From a checkpoint of a small transformer trained on Wikipedia: attention and MLP in parallel.
Each number is 50 + 10 x the weight over its row's rms, rounded and kept within 0 to 99. Layers, rows and columns count from 0. The size before them is the row's rms in percent of the matrix's.

# up: layer 15 MLP up, 512x128, rms 0.0806, rows 159-185, columns 0-127
# down: layer 15 MLP down (transposed), 512x128, rms 0.0803, rows 159-185, columns 0-127
up159 097:52 57 53 47 40 55 39 49 47 63 46 48 31 56 41 48 57 46 40 62 53 62 58 46 34 63 29 59 48 44 39 42 50 56 41 53 55 60 43 57 35 52 54 63 49 42 53 55 48 62 40 48 45 59 47 45 50 57 29 60 56 76 50 61 81 50 38 58 57 47 54 57 63 77 44 45 51 36 69 67 53 56 56 47 54 47 36 45 48 54 79 69 49 51 55 62 73 44 51 43 65 64 49 51 55 43 42 60 57 52 69 53 44 47 64 56 52 41 49 54 53 36 43 58 36 50 55 53
down159 102:42 52 53 56 55 51 62 54 48 29 66 50 53 45 53 48 33 47 46 47 41 51 52 55 58 64 60 38 51 62 58 32 55 42 34 37 43 43 45 45 58 51 47 40 36 54 33 68 61 49 62 53 51 47 37 57 64 31 73 55 54 35 56 46 36 65 59 44 40 45 38 51 38 28 40 45 64 63 39 43 43 45 49 52 48 52 64 51 50 50 26 46 49 40 44 56 46 61 38 47 34 44 50 41 40 69 56 48 57 52 35 43 42 60 45 49 46 52 50 51 62 44 54 21 79 51 48 51
up160 095:68 51 69 65 39 43 34 55 46 59 51 36 36 55 44 50 50 57 58 40 49 59 65 48 60 46 42 43 53 45 61 28 44 38 36 53 60 60 50 56 58 62 49 52 55 59 42 36 52 53 51 55 61 64 74 45 56 44 40 39 60 61 34 29 38 45 68 40 47 49 51 46 45 46 28 59 41 32 62 52 65 51 53 45 48 36 42 59 47 67 39 47 36 65 50 47 69 53 46 53 47 37 55 39 57 34 51 35 48 62 66 50 45 38 58 50 47 36 64 35 41 41 52 56 46 45 61 51
down160 101:42 56 50 65 44 48 45 50 52 55 50 64 56 49 41 46 41 33 32 59 42 30 54 65 37 56 50 66 64 44 46 65 52 60 57 46 59 41 53 51 37 31 52 50 47 63 66 53 49 45 45 46 47 57 19 46 52 46 32 53 40 32 42 55 43 33 48 56 42 52 43 52 46 55 46 58 49 59 38 39 39 61 50 54 64 49 51 70 66 34 52 44 39 32 44 50 47 47 54 46 61 56 63 48 66 64 44 77 41 51 52 52 36 61 47 57 64 56 64 47 65 48 56 57 54 66 37 37
up161 100:55 50 47 43 57 72 51 50 51 46 65 63 53 45 36 50 69 67 51 48 51 53 52 63 65 46 45 68 44 52 45 52 50 52 47 52 50 72 66 45 53 61 57 52 44 46 49 48 54 38 35 57 68 66 32 39 72 34 56 34 53 47 56 49 65 37 59 50 36 60 48 58 32 66 55 71 47 62 45 47 71 29 33 59 64 58 46 44 47 41 61 52 56 53 50 50 45 55 70 35 46 53 56 45 73 43 51 54 40 46 40 58 52 62 57 36 58 42 47 58 43 51 40 53 59 46 58 50
down161 100:52 48 62 34 32 32 56 54 67 42 38 51 35 43 77 67 45 53 33 38 57 35 59 44 47 60 41 51 57 61 44 27 46 55 58 69 54 59 45 47 49 61 37 60 65 52 48 56 43 35 59 66 54 50 30 49 43 50 59 70 51 32 47 65 58 53 51 60 53 48 47 57 33 40 70 48 64 55 55 46 55 60 53 48 44 54 37 35 56 56 43 50 62 54 46 41 48 38 46 51 47 41 35 40 41 49 53 54 39 46 67 65 38 63 51 54 58 40 44 44 36 49 42 67 59 51 50 44
up162 099:68 48 44 45 41 41 54 48 39 47 45 67 54 63 63 43 43 44 65 58 34 60 33 54 52 44 56 53 51 45 38 64 46 57 43 42 48 46 57 47 69 37 58 46 35 41 52 48 48 60 57 66 54 53 58 13 59 51 38 40 42 61 52 41 66 49 58 49 65 60 35 62 69 53 51 68 58 52 43 47 66 36 53 50 57 58 55 58 58 46 53 47 47 62 69 43 61 51 61 66 46 63 39 55 43 36 69 42 56 54 36 67 62 59 51 41 59 40 42 50 32 43 48 44 54 42 42 54
down162 098:75 36 37 43 47 69 69 55 51 56 52 52 44 54 58 39 66 31 37 42 63 39 36 58 37 44 66 56 59 67 51 57 51 55 51 52 39 57 38 58 55 62 47 49 49 52 47 60 61 47 60 55 63 34 50 40 49 43 57 44 35 41 52 46 59 46 55 42 37 40 52 54 40 59 56 55 43 54 31 59 48 57 65 43 45 47 67 74 28 54 69 63 53 72 59 39 50 50 53 49 48 46 42 49 60 43 49 33 59 38 68 52 42 55 50 57 43 62 41 47 44 56 59 50 34 48 69 51
up163 099:46 39 61 46 59 51 47 57 57 51 59 41 31 62 56 57 49 52 63 58 40 45 60 52 34 67 56 49 61 63 71 61 60 54 47 45 35 59 47 45 44 48 50 52 44 55 44 55 49 55 46 60 70 50 69 64 49 50 48 70 54 38 35 62 63 52 53 49 42 35 64 47 45 43 53 49 18 53 56 66 36 49 43 57 38 46 51 64 49 59 59 63 54 61 65 47 53 41 61 38 49 40 43 41 58 57 54 50 44 72 66 62 69 50 52 80 47 60 55 46 51 63 49 45 63 51 45 60
down163 096:40 46 43 47 44 41 43 44 48 68 66 65 54 46 55 66 57 47 51 61 46 20 42 42 57 50 44 54 36 63 48 50 37 67 70 61 36 34 41 39 60 68 46 32 39 76 41 49 56 41 34 52 58 52 55 49 49 59 46 38 57 47 37 49 60 59 43 45 35 55 55 49 42 53 47 45 47 73 46 37 69 57 60 43 62 45 50 38 51 45 55 62 49 44 46 56 57 63 39 53 52 58 46 55 68 45 35 50 61 59 32 44 40 58 45 37 63 51 51 53 50 25 43 52 52 51 45 50
up164 095:40 55 42 50 36 60 55 54 51 40 35 74 72 53 59 58 59 38 68 34 50 46 55 51 48 50 41 67 54 66 48 43 50 45 45 42 50 55 49 51 48 53 54 61 50 45 42 52 46 59 50 41 62 51 47 36 46 31 39 52 34 41 53 53 38 60 58 52 44 56 44 64 51 63 36 43 56 55 45 47 44 48 75 45 40 56 52 63 52 57 52 67 58 61 57 53 53 44 49 58 21 65 51 29 63 46 49 54 58 47 53 50 66 64 50 64 54 53 57 26 46 50 29 29 50 31 36 49
down164 096:71 56 60 49 71 51 46 37 31 54 34 46 48 53 49 28 58 45 50 54 57 59 55 53 58 51 72 36 40 58 62 63 40 54 39 53 40 43 48 38 31 50 31 55 44 56 45 42 38 64 60 48 44 56 34 60 62 28 40 44 51 54 55 48 55 31 37 67 66 63 56 46 48 36 46 52 44 57 39 40 40 60 47 43 43 36 63 53 54 67 49 54 53 50 47 50 52 53 56 47 58 58 31 42 49 47 61 31 45 39 54 39 51 42 32 69 44 63 43 39 58 55 44 57 54 37 51 45
up165 099:44 52 43 50 53 51 68 28 39 53 59 52 42 51 55 63 41 34 37 63 54 44 39 36 62 41 62 43 40 42 50 55 47 49 54 37 46 49 32 53 42 59 64 56 29 35 28 37 43 62 40 47 46 35 59 39 45 49 37 31 34 48 46 58 54 40 42 48 58 46 46 49 42 58 53 64 52 60 52 48 46 37 37 57 51 44 49 42 32 47 47 46 56 48 66 22 34 46 50 49 58 59 47 43 35 52 60 44 50 46 37 28 59 49 48 56 60 55 70 55 49 47 40 47 46 32 54 27
down165 099:55 38 33 38 52 38 57 49 40 52 54 52 56 22 44 58 56 43 41 37 52 56 50 56 39 57 52 79 58 60 50 46 62 61 73 46 33 37 62 45 58 46 52 32 66 42 64 51 61 42 48 42 59 37 53 56 48 59 54 39 69 43 50 56 47 53 57 35 41 55 33 61 41 50 41 55 61 46 58 48 58 51 49 64 43 44 48 53 53 33 60 51 47 33 31 55 59 54 51 47 56 55 59 54 51 28 44 44 56 44 46 45 44 30 33 28 39 43 47 33 42 40 46 55 41 58 55 63
up166 104:33 39 59 45 33 40 73 55 46 37 48 42 54 43 41 36 56 49 58 52 49 35 57 45 46 41 24 61 54 50 34 41 46 33 44 53 56 46 38 40 49 52 38 58 63 41 74 56 38 36 39 63 46 47 55 35 41 52 53 48 49 41 41 62 53 52 34 23 55 49 53 57 64 44 50 55 51 48 53 51 71 66 44 51 34 59 54 52 45 45 60 47 32 49 46 46 61 47 43 38 50 37 49 40 58 39 43 55 57 60 67 33 56 61 51 51 37 48 63 71 37 50 59 53 60 53 41 60
down166 113:43 48 52 48 48 52 58 46 39 54 55 55 67 39 56 43 55 34 65 42 68 47 41 38 47 39 30 39 54 55 36 45 54 54 36 52 47 52 39 63 37 50 55 49 43 45 53 41 33 34 35 36 46 43 54 32 55 74 54 55 45 45 56 40 57 40 43 49 60 44 58 59 44 62 51 58 66 35 60 73 60 57 58 53 63 39 51 45 59 46 30 59 49 59 66 72 50 61 61 71 67 64 56 56 45 62 68 48 46 46 65 51 43 45 60 46 54 56 60 67 51 51 66 47 50 64 45 54
up167 106:45 30 43 43 70 46 56 61 43 58 42 15 58 58 53 49 54 54 21 43 49 59 38 46 64 54 45 43 52 53 58 43 44 50 39 36 55 48 52 49 45 49 33 39 46 40 43 28 29 44 50 61 52 57 42 38 36 51 40 50 42 48 51 65 51 38 41 51 51 56 36 55 42 47 43 65 48 49 50 37 65 38 50 51 60 59 67 38 39 50 44 48 52 46 56 52 51 53 36 39 31 53 25 64 30 39 41 32 60 47 47 58 44 66 49 41 52 48 48 42 49 48 46 57 50 55 32 49
down167 104:46 55 56 40 34 52 67 51 50 46 50 56 39 49 31 41 36 40 65 46 68 55 54 48 43 69 50 50 50 33 72 50 49 58 67 55 48 50 36 32 43 50 45 50 70 73 50 39 49 65 41 55 49 46 44 56 49 59 53 63 65 56 50 45 52 61 45 44 45 45 51 46 45 41 49 49 43 42 48 65 32 52 63 53 39 47 51 17 64 42 55 50 53 56 68 45 44 61 50 49 28 37 56 44 49 56 30 38 44 43 51 63 57 44 46 44 43 41 39 35 47 56 43 52 56 70 71 48
up168 104:31 37 56 61 63 34 56 59 43 41 71 62 39 44 54 46 64 49 50 43 60 43 44 56 55 63 55 50 60 57 76 59 49 57 46 48 44 68 40 52 50 44 27 46 44 33 58 55 74 64 34 44 60 79 49 62 49 50 61 75 53 49 48 47 59 59 51 49 57 45 63 40 68 45 55 51 37 54 54 40 46 57 57 52 49 40 55 54 70 49 42 41 45 43 51 42 44 48 46 61 55 52 55 48 68 41 61 55 41 44 64 52 64 46 51 42 59 56 70 39 43 33 57 53 47 63 46 49
down168 106:54 46 44 72 74 46 51 53 30 57 57 68 53 60 59 54 39 53 40 48 54 64 37 53 58 43 20 48 57 53 57 60 50 54 57 61 58 61 68 51 35 41 48 35 48 58 58 38 55 37 54 53 69 42 66 48 54 48 51 29 55 53 53 30 42 54 68 46 55 56 43 67 57 65 50 54 48 47 76 43 57 63 49 66 45 49 64 57 52 34 65 34 48 57 53 55 53 61 40 42 45 51 64 45 56 35 63 55 46 48 46 47 48 44 47 60 62 43 39 42 50 55 43 61 45 43 42 64
up169 100:43 48 53 38 25 56 48 42 55 41 39 65 35 48 40 41 40 56 49 50 37 55 56 51 61 56 63 40 45 47 68 52 66 62 40 67 54 48 49 38 61 57 37 47 46 45 49 61 49 45 50 54 40 45 46 37 49 42 47 43 34 62 40 62 51 42 49 42 45 45 43 53 45 51 76 36 38 52 35 55 38 48 40 46 50 32 38 56 62 43 38 39 67 48 58 35 69 45 38 51 39 65 49 48 62 60 37 45 48 39 59 71 37 58 68 50 62 45 76 57 52 44 49 35 41 43 48 52
down169 105:54 37 45 50 60 27 57 44 62 45 69 43 39 45 65 49 54 45 59 43 56 72 58 43 57 47 41 75 41 57 56 60 50 39 47 37 53 35 49 48 55 42 68 53 52 61 32 51 55 65 39 50 55 63 40 52 49 54 46 56 50 30 50 29 54 50 48 46 61 54 37 66 49 39 50 56 67 40 62 52 39 47 61 70 43 43 46 57 54 51 64 59 53 66 50 66 52 55 59 54 49 35 44 48 38 68 33 56 52 42 60 62 36 42 44 44 59 40 70 37 51 37 41 39 42 60 48 45
up170 097:43 50 35 45 40 35 48 53 63 60 39 42 49 66 59 60 46 58 56 58 38 60 27 42 43 58 28 36 49 48 58 54 61 52 51 49 42 46 57 65 48 50 55 39 63 56 45 53 44 47 60 48 60 37 40 48 47 27 43 68 59 64 50 51 45 49 55 50 57 23 57 39 46 67 39 50 66 40 59 42 66 39 46 63 50 47 28 53 64 32 42 61 42 57 41 47 43 44 53 46 67 41 55 52 81 44 49 57 52 64 48 50 56 39 59 49 52 59 48 50 36 67 41 53 57 49 59 63
down170 092:54 45 65 57 50 69 49 55 50 44 65 40 33 59 61 57 47 53 54 44 66 38 53 56 54 49 51 52 52 58 20 45 48 51 44 43 48 48 61 53 63 62 46 52 40 50 50 44 44 63 60 58 68 48 48 38 47 40 60 43 54 35 54 31 53 52 66 51 58 38 29 63 54 42 42 56 37 55 41 49 35 46 66 64 58 64 56 57 61 62 60 40 69 54 53 49 40 32 44 42 61 57 50 44 69 32 56 39 48 36 68 55 46 51 71 50 48 46 57 50 24 51 50 55 37 35 42 56
up171 102:58 57 58 43 25 49 66 64 42 48 51 57 32 48 76 55 62 38 52 51 50 36 62 42 59 50 53 58 40 57 40 51 48 27 49 45 45 27 64 56 28 48 37 35 43 58 60 42 45 42 49 40 57 49 51 68 44 50 42 47 58 58 45 52 69 59 58 53 39 55 32 44 56 60 59 39 52 38 50 63 40 49 43 53 63 56 54 33 53 62 39 55 51 23 49 39 51 55 44 52 49 53 65 36 30 58 58 46 46 47 59 37 48 47 47 47 51 56 71 50 35 55 40 39 52 43 51 42
down171 106:61 54 44 40 50 26 47 40 47 59 29 53 50 44 47 39 45 34 47 49 34 62 62 48 60 35 53 51 66 62 48 40 39 40 51 43 67 70 55 61 49 58 61 56 57 65 40 37 64 46 63 50 45 35 45 43 52 30 61 49 44 35 59 39 45 43 53 59 62 66 56 44 63 42 51 57 54 48 48 45 42 55 46 66 52 36 37 44 57 53 61 44 68 62 58 40 40 42 47 38 53 41 44 47 52 40 46 53 39 79 68 67 37 50 41 50 57 48 52 60 75 38 50 44 51 51 44 48
up172 096:38 43 33 62 58 39 72 38 56 34 56 53 40 39 56 39 36 42 46 53 28 42 51 43 39 51 52 53 44 42 55 59 55 46 61 30 38 35 60 46 35 35 58 49 53 43 37 47 60 34 48 58 52 42 36 39 45 50 43 44 47 42 53 59 44 45 31 49 59 60 59 44 57 60 37 45 40 56 49 41 60 55 56 46 48 33 39 33 52 42 54 31 30 33 63 50 61 55 45 50 51 35 48 58 50 48 64 43 62 45 44 53 40 51 39 47 45 60 65 62 41 57 77 37 61 32 50 46
down172 088:60 45 52 54 58 54 33 57 44 57 61 36 72 48 57 61 46 63 57 62 64 53 49 42 55 57 56 35 57 65 47 46 56 39 47 57 61 50 48 57 65 68 54 41 50 37 31 42 37 64 64 25 35 51 65 55 57 42 51 64 57 60 42 38 52 61 64 52 48 44 54 49 35 39 48 35 37 48 51 46 51 54 48 67 49 71 58 49 53 57 37 57 57 56 45 62 46 35 43 53 67 75 43 40 38 56 49 45 45 54 59 31 57 58 40 46 45 48 40 34 60 67 37 54 57 52 49 39
up173 103:53 49 60 56 44 59 55 52 45 53 49 87 56 55 65 51 44 58 46 57 38 53 43 55 41 75 55 58 36 57 67 35 53 53 62 49 52 61 59 62 64 54 68 46 55 67 51 44 52 41 47 56 54 54 57 55 60 49 65 45 59 51 54 61 55 51 49 68 62 43 75 46 63 74 53 49 63 63 44 50 49 51 51 55 59 49 39 51 43 55 54 54 46 46 60 38 55 68 58 31 46 63 54 25 70 33 50 48 55 45 60 54 49 43 57 49 53 43 46 60 60 35 55 57 54 60 69 46
down173 104:37 46 62 50 47 58 55 46 49 43 39 42 37 57 61 39 46 34 41 41 60 48 46 47 46 36 59 56 57 30 54 44 44 49 36 47 43 42 48 51 59 60 47 34 36 55 39 42 43 42 28 52 36 57 35 58 45 75 37 50 70 52 48 49 55 55 61 63 50 61 50 48 45 46 60 53 50 55 50 60 37 63 39 19 63 28 71 41 48 70 45 52 52 41 51 65 56 50 58 61 65 59 36 57 34 63 46 44 27 50 54 34 43 53 41 44 49 41 54 38 44 40 50 42 47 46 51 49
up174 099:54 33 39 55 42 32 54 29 45 73 39 41 53 53 53 52 36 40 51 42 36 48 57 42 62 69 51 56 40 36 43 50 26 55 48 51 29 50 53 52 39 60 53 36 45 34 67 34 38 31 54 31 57 65 47 43 48 50 49 36 60 48 57 45 53 47 49 44 38 42 53 53 53 65 52 43 38 49 68 50 51 36 57 28 45 51 39 41 50 57 46 60 57 64 35 54 38 64 36 49 43 45 64 33 48 45 53 54 53 51 37 33 43 42 42 52 37 58 53 54 61 41 45 48 38 39 44 49
down174 102:49 64 65 38 38 44 37 60 64 54 44 47 49 48 62 42 42 65 51 49 45 42 61 40 50 23 43 74 51 49 48 53 52 70 43 47 46 14 45 43 54 61 54 62 58 51 52 50 54 40 42 52 60 50 41 60 66 47 49 49 46 60 43 59 48 52 41 52 51 50 55 35 42 60 39 68 45 35 37 34 55 55 62 66 47 50 50 51 56 62 35 44 28 40 60 47 54 54 62 45 41 42 50 55 54 52 44 54 72 42 38 68 45 60 66 58 54 66 52 54 54 63 47 41 32 46 55 55
up175 101:56 41 57 47 60 51 65 63 59 47 42 48 36 54 41 48 52 55 43 58 45 56 48 55 35 54 57 59 51 43 39 29 49 40 41 46 41 52 52 59 28 58 51 34 42 53 60 43 52 30 41 57 43 67 54 38 45 40 53 52 40 35 34 45 52 48 38 47 43 58 45 32 59 29 52 51 55 63 36 39 39 49 58 40 54 35 51 66 29 76 38 26 40 54 47 27 58 53 51 50 46 59 32 53 36 38 52 43 52 41 51 56 47 38 57 45 35 39 39 40 48 45 53 45 67 54 42 59
down175 099:51 47 45 57 84 61 55 34 28 61 54 55 47 37 59 50 49 56 48 62 58 33 49 56 56 54 47 74 49 60 49 55 54 42 38 49 53 40 48 46 43 44 38 47 55 47 44 47 42 50 60 34 55 49 55 65 42 54 48 52 73 55 79 50 38 47 39 42 69 24 48 58 33 58 53 48 44 25 47 59 59 61 43 48 51 55 44 59 47 36 52 63 37 51 51 55 39 45 34 53 61 52 61 42 50 58 36 47 43 54 62 42 59 38 59 38 62 54 52 63 35 52 47 40 49 56 48 46
up176 096:47 47 49 58 54 54 50 58 49 54 63 63 57 35 57 48 45 65 36 54 55 47 48 49 41 52 52 41 66 69 42 50 46 45 56 44 35 40 57 34 40 73 52 46 41 48 50 35 55 40 63 54 42 47 41 50 68 38 37 51 56 48 46 47 46 58 56 35 33 52 48 31 61 58 75 57 47 52 43 52 39 62 26 68 64 38 48 20 65 56 47 49 71 44 59 62 38 42 44 48 35 37 42 53 46 58 47 50 40 53 42 50 45 36 47 48 52 54 43 49 35 65 44 60 52 34 34 60
down176 096:44 61 51 60 60 57 43 48 50 48 31 40 49 52 50 57 50 50 70 49 54 46 58 42 63 58 36 51 55 45 46 57 60 51 42 70 56 57 66 74 65 44 36 60 37 47 48 61 40 41 55 58 49 55 52 63 43 51 51 44 27 54 43 54 32 58 36 43 60 34 51 54 56 63 52 41 42 57 74 64 40 55 44 45 47 32 55 52 43 47 38 33 53 39 53 41 57 60 64 42 63 65 43 46 44 59 61 45 61 44 33 53 52 71 44 38 64 45 63 37 51 32 36 37 55 63 47 60
up177 105:52 55 47 42 57 45 70 32 34 42 54 41 69 55 61 58 57 35 46 42 43 46 27 49 50 65 49 51 54 43 38 59 30 42 44 47 44 57 32 52 52 46 66 61 27 50 56 47 43 51 35 46 57 40 53 45 34 43 29 50 48 53 42 41 51 72 35 61 40 50 37 51 49 42 55 59 68 40 46 41 52 48 46 53 60 47 45 52 57 54 60 42 40 41 43 41 40 70 43 35 53 61 45 52 44 45 47 55 36 54 46 31 51 78 36 34 54 42 49 59 35 52 35 51 42 46 58 42
down177 115:54 58 55 56 50 57 41 46 72 53 55 47 59 63 49 47 48 47 54 54 37 56 44 54 38 58 43 74 48 62 50 75 54 45 61 51 54 47 48 56 51 69 67 59 64 47 40 34 45 67 38 36 59 50 44 44 25 46 40 64 70 53 29 47 42 46 62 42 45 39 40 46 43 36 56 51 35 39 42 31 56 54 53 53 52 45 63 56 51 37 57 65 56 33 45 53 44 62 26 47 43 54 53 47 43 54 60 39 41 66 44 31 55 53 43 31 49 53 60 52 44 60 61 38 51 45 57 55
up178 103:51 51 42 54 51 38 49 51 38 59 38 42 29 54 66 42 40 40 51 43 45 37 34 45 47 44 49 37 66 34 60 65 37 54 49 32 60 47 51 41 53 32 48 61 44 54 45 51 39 51 21 46 47 38 50 47 40 52 54 56 51 34 53 30 51 59 53 53 60 42 18 45 40 42 56 61 55 39 66 57 61 59 54 51 33 56 68 38 57 50 48 50 65 54 49 34 39 56 58 39 71 46 41 51 56 61 47 37 43 61 54 38 45 34 62 63 42 43 46 53 50 42 50 41 45 47 59 63
down178 105:23 51 58 72 52 47 45 56 64 58 58 65 56 67 58 46 56 55 45 48 46 47 47 48 46 56 33 61 37 68 50 65 50 44 68 66 41 52 42 50 56 53 48 35 47 43 27 39 58 30 67 54 60 51 45 66 37 48 52 51 52 35 46 51 47 60 37 59 51 60 41 39 47 67 50 42 57 67 47 55 54 62 61 35 48 49 49 55 47 49 55 33 50 46 55 44 48 57 56 39 76 46 50 60 56 49 48 47 54 54 27 59 56 48 37 73 38 34 47 48 33 43 48 58 63 47 47 57
up179 099:63 52 44 50 56 34 52 47 25 42 50 52 47 54 48 53 49 51 53 56 35 39 59 41 44 62 42 40 47 57 64 60 47 49 40 44 45 45 43 29 46 47 36 31 51 81 63 45 53 53 40 49 67 44 65 61 37 57 44 61 47 38 61 65 52 43 67 47 45 41 47 54 54 50 57 71 44 49 53 42 44 45 60 48 42 50 46 34 48 30 30 45 45 60 67 50 31 52 32 61 33 46 49 40 43 35 53 47 42 45 50 66 39 34 52 26 56 50 55 61 44 60 41 62 46 47 48 43
down179 106:58 45 58 39 65 34 45 53 51 50 42 37 57 44 46 48 43 41 55 37 52 30 36 47 47 31 53 42 69 65 46 48 33 43 42 64 76 61 51 65 47 68 55 59 40 62 39 38 49 46 51 53 49 64 32 60 50 59 57 52 54 43 55 52 57 54 56 55 69 37 51 50 67 47 48 58 46 42 56 44 74 57 65 64 42 34 44 49 49 28 38 45 68 63 52 38 33 41 43 53 61 46 46 34 52 59 45 55 58 48 54 61 55 51 39 41 63 52 57 56 46 40 55 53 42 61 47 71
up180 099:51 56 38 62 44 34 58 61 43 38 55 49 29 54 56 50 61 50 56 45 42 44 56 51 35 67 41 48 48 37 69 66 47 50 67 51 47 47 43 48 54 54 48 49 30 27 38 32 40 62 39 45 52 59 50 59 59 39 64 51 70 62 77 51 47 51 59 48 59 42 56 48 59 42 40 51 53 68 49 63 42 63 49 33 68 42 51 49 38 49 46 65 53 52 50 55 58 46 66 42 58 35 41 61 55 59 41 61 30 43 45 43 50 50 41 49 64 54 56 55 51 60 59 49 49 22 38 53
down180 101:63 39 56 47 66 47 57 56 36 46 53 58 33 71 49 33 49 57 48 42 51 39 52 52 31 38 66 46 55 55 58 61 60 41 62 60 61 42 42 61 49 42 71 40 65 36 66 53 54 42 73 39 57 55 35 40 46 57 44 57 43 46 37 47 43 49 42 52 70 55 42 54 37 45 46 64 53 35 56 35 49 53 45 57 39 45 77 49 45 29 45 61 52 44 51 49 49 44 45 58 71 45 44 51 41 39 48 44 68 66 59 63 67 43 50 59 47 48 56 54 31 47 44 51 45 48 59 41
up181 092:41 56 48 54 49 53 53 56 48 48 44 60 59 49 46 60 51 55 44 53 56 46 61 51 55 48 45 47 59 45 36 56 58 38 44 47 48 52 46 37 59 56 59 49 54 43 52 58 31 35 59 62 51 67 35 47 30 30 36 42 60 64 37 38 42 61 54 59 34 42 48 55 54 48 60 50 59 52 64 29 52 69 58 64 72 32 50 64 65 56 49 27 39 55 37 38 42 44 49 69 46 32 37 46 39 54 42 57 21 52 57 42 63 51 53 35 56 48 48 45 43 57 43 44 64 30 46 53
down181 099:50 44 35 51 46 43 43 51 53 53 61 48 56 51 43 42 43 45 58 57 40 38 29 39 57 71 53 50 44 52 69 41 37 48 50 49 58 60 36 52 43 59 41 64 61 71 45 45 52 50 53 49 40 54 45 40 47 52 33 45 36 53 50 47 70 49 58 58 45 41 49 70 56 53 58 64 37 41 25 40 47 53 47 55 65 54 62 59 57 34 46 51 75 36 60 42 52 39 55 34 43 42 67 63 37 63 39 43 55 37 59 50 48 44 40 36 40 51 59 39 74 34 42 64 57 47 58 38
up182 106:39 44 41 44 52 54 58 41 36 47 43 55 50 26 33 47 52 67 45 39 37 41 47 48 55 50 52 46 39 41 58 51 64 52 33 59 62 47 67 42 39 48 57 47 49 53 38 45 31 32 56 44 46 24 42 38 46 43 53 59 56 53 46 58 60 38 47 37 60 41 55 43 40 52 47 35 42 53 58 35 66 36 28 59 47 35 41 57 32 51 57 37 55 54 51 51 52 49 50 47 58 41 55 52 48 72 51 51 46 71 49 59 36 53 31 51 64 28 36 57 41 62 54 55 45 45 40 67
down182 103:58 55 45 39 43 52 44 65 43 44 66 40 66 66 66 42 47 39 71 49 51 46 38 73 37 68 47 46 41 56 57 54 34 71 47 54 46 37 49 40 33 46 37 42 42 64 65 43 66 65 47 64 37 67 61 52 35 55 49 51 49 50 59 50 44 36 42 58 49 48 44 42 39 69 53 63 45 38 44 44 48 57 37 65 44 44 32 49 55 49 51 59 43 45 43 48 35 44 57 39 50 36 46 54 68 50 53 53 37 32 43 54 46 39 42 52 39 56 36 33 53 60 37 61 51 48 56 58
up183 092:36 55 51 39 57 41 46 43 46 49 44 45 51 52 60 45 51 56 52 44 31 58 58 52 48 50 52 50 63 48 36 45 60 47 72 47 60 59 61 49 55 47 57 58 61 50 55 40 45 39 36 45 69 62 32 71 44 35 66 63 47 58 48 60 44 62 64 37 43 28 51 63 27 52 45 59 40 47 68 57 51 52 50 63 48 40 62 36 50 58 60 59 53 56 43 52 42 55 59 54 57 47 55 51 56 31 67 42 59 47 52 42 30 55 46 44 33 44 57 67 48 74 54 53 44 56 55 81
down183 097:50 46 48 44 58 46 56 55 43 62 50 38 53 54 55 25 66 61 54 59 54 43 46 46 47 71 45 44 40 53 52 71 41 31 45 44 58 34 28 55 63 42 38 48 46 53 43 43 67 52 64 52 32 33 46 47 57 59 38 52 64 55 58 51 50 50 44 69 54 64 70 55 44 38 48 46 45 45 30 42 53 64 57 45 33 50 32 52 33 44 48 55 67 58 55 31 59 53 37 49 42 44 44 58 46 75 42 55 50 43 62 42 63 48 45 42 68 40 42 52 45 47 63 58 58 46 45 38
up184 103:54 40 31 48 39 50 52 42 55 43 73 68 57 50 42 41 53 42 44 57 63 58 54 42 54 52 59 52 52 65 38 57 39 51 49 62 42 39 45 59 46 50 20 34 45 55 51 38 51 50 66 71 59 43 60 54 46 40 50 50 41 53 50 27 64 46 60 40 42 30 49 37 60 56 55 54 48 59 32 60 46 54 56 40 37 65 55 56 47 44 61 48 53 52 44 46 52 62 74 39 30 51 47 42 51 40 57 46 51 55 45 62 50 38 61 58 48 35 65 49 30 35 49 41 52 50 75 43
down184 097:31 52 62 58 30 28 33 37 45 51 69 41 35 28 49 53 51 71 49 56 51 36 38 62 46 54 43 42 56 56 53 48 73 42 58 61 61 50 31 51 59 34 47 53 62 50 46 81 49 40 32 49 54 46 44 47 44 49 46 46 54 51 49 52 43 38 31 33 51 32 50 52 38 47 63 55 46 42 57 51 41 62 56 49 51 38 49 37 52 47 51 50 61 54 50 41 50 51 35 53 54 45 58 50 45 63 45 39 46 47 40 38 59 42 35 51 31 56 33 50 51 61 45 50 46 27 43 47
up185 095:47 40 45 43 50 50 50 38 39 53 52 63 45 30 33 54 56 30 50 41 59 56 62 59 49 57 45 44 43 62 41 32 69 56 65 32 29 56 45 48 38 46 55 50 70 58 52 58 55 38 48 61 38 43 35 42 45 46 44 46 55 54 54 63 48 55 38 48 47 34 64 46 56 27 29 54 45 59 32 44 41 36 56 53 57 54 37 51 22 51 34 53 51 60 61 51 49 38 48 35 45 60 44 35 58 71 39 49 39 46 64 54 45 45 43 53 62 43 44 35 41 58 45 47 59 53 51 45
down185 101:30 52 39 35 35 44 52 37 57 43 48 47 51 44 32 75 60 39 52 62 54 52 48 57 46 40 60 55 34 40 45 56 46 53 34 38 56 51 48 64 65 60 54 34 34 30 63 47 42 44 43 51 54 54 62 64 44 46 45 59 65 47 56 47 69 59 42 69 51 65 48 66 64 51 49 56 42 61 59 73 53 47 47 44 57 48 48 51 49 41 41 41 59 54 38 50 47 55 54 62 64 57 40 48 47 70 63 41 39 42 31 63 60 56 46 56 66 61 41 41 73 45 56 60 46 50 50 50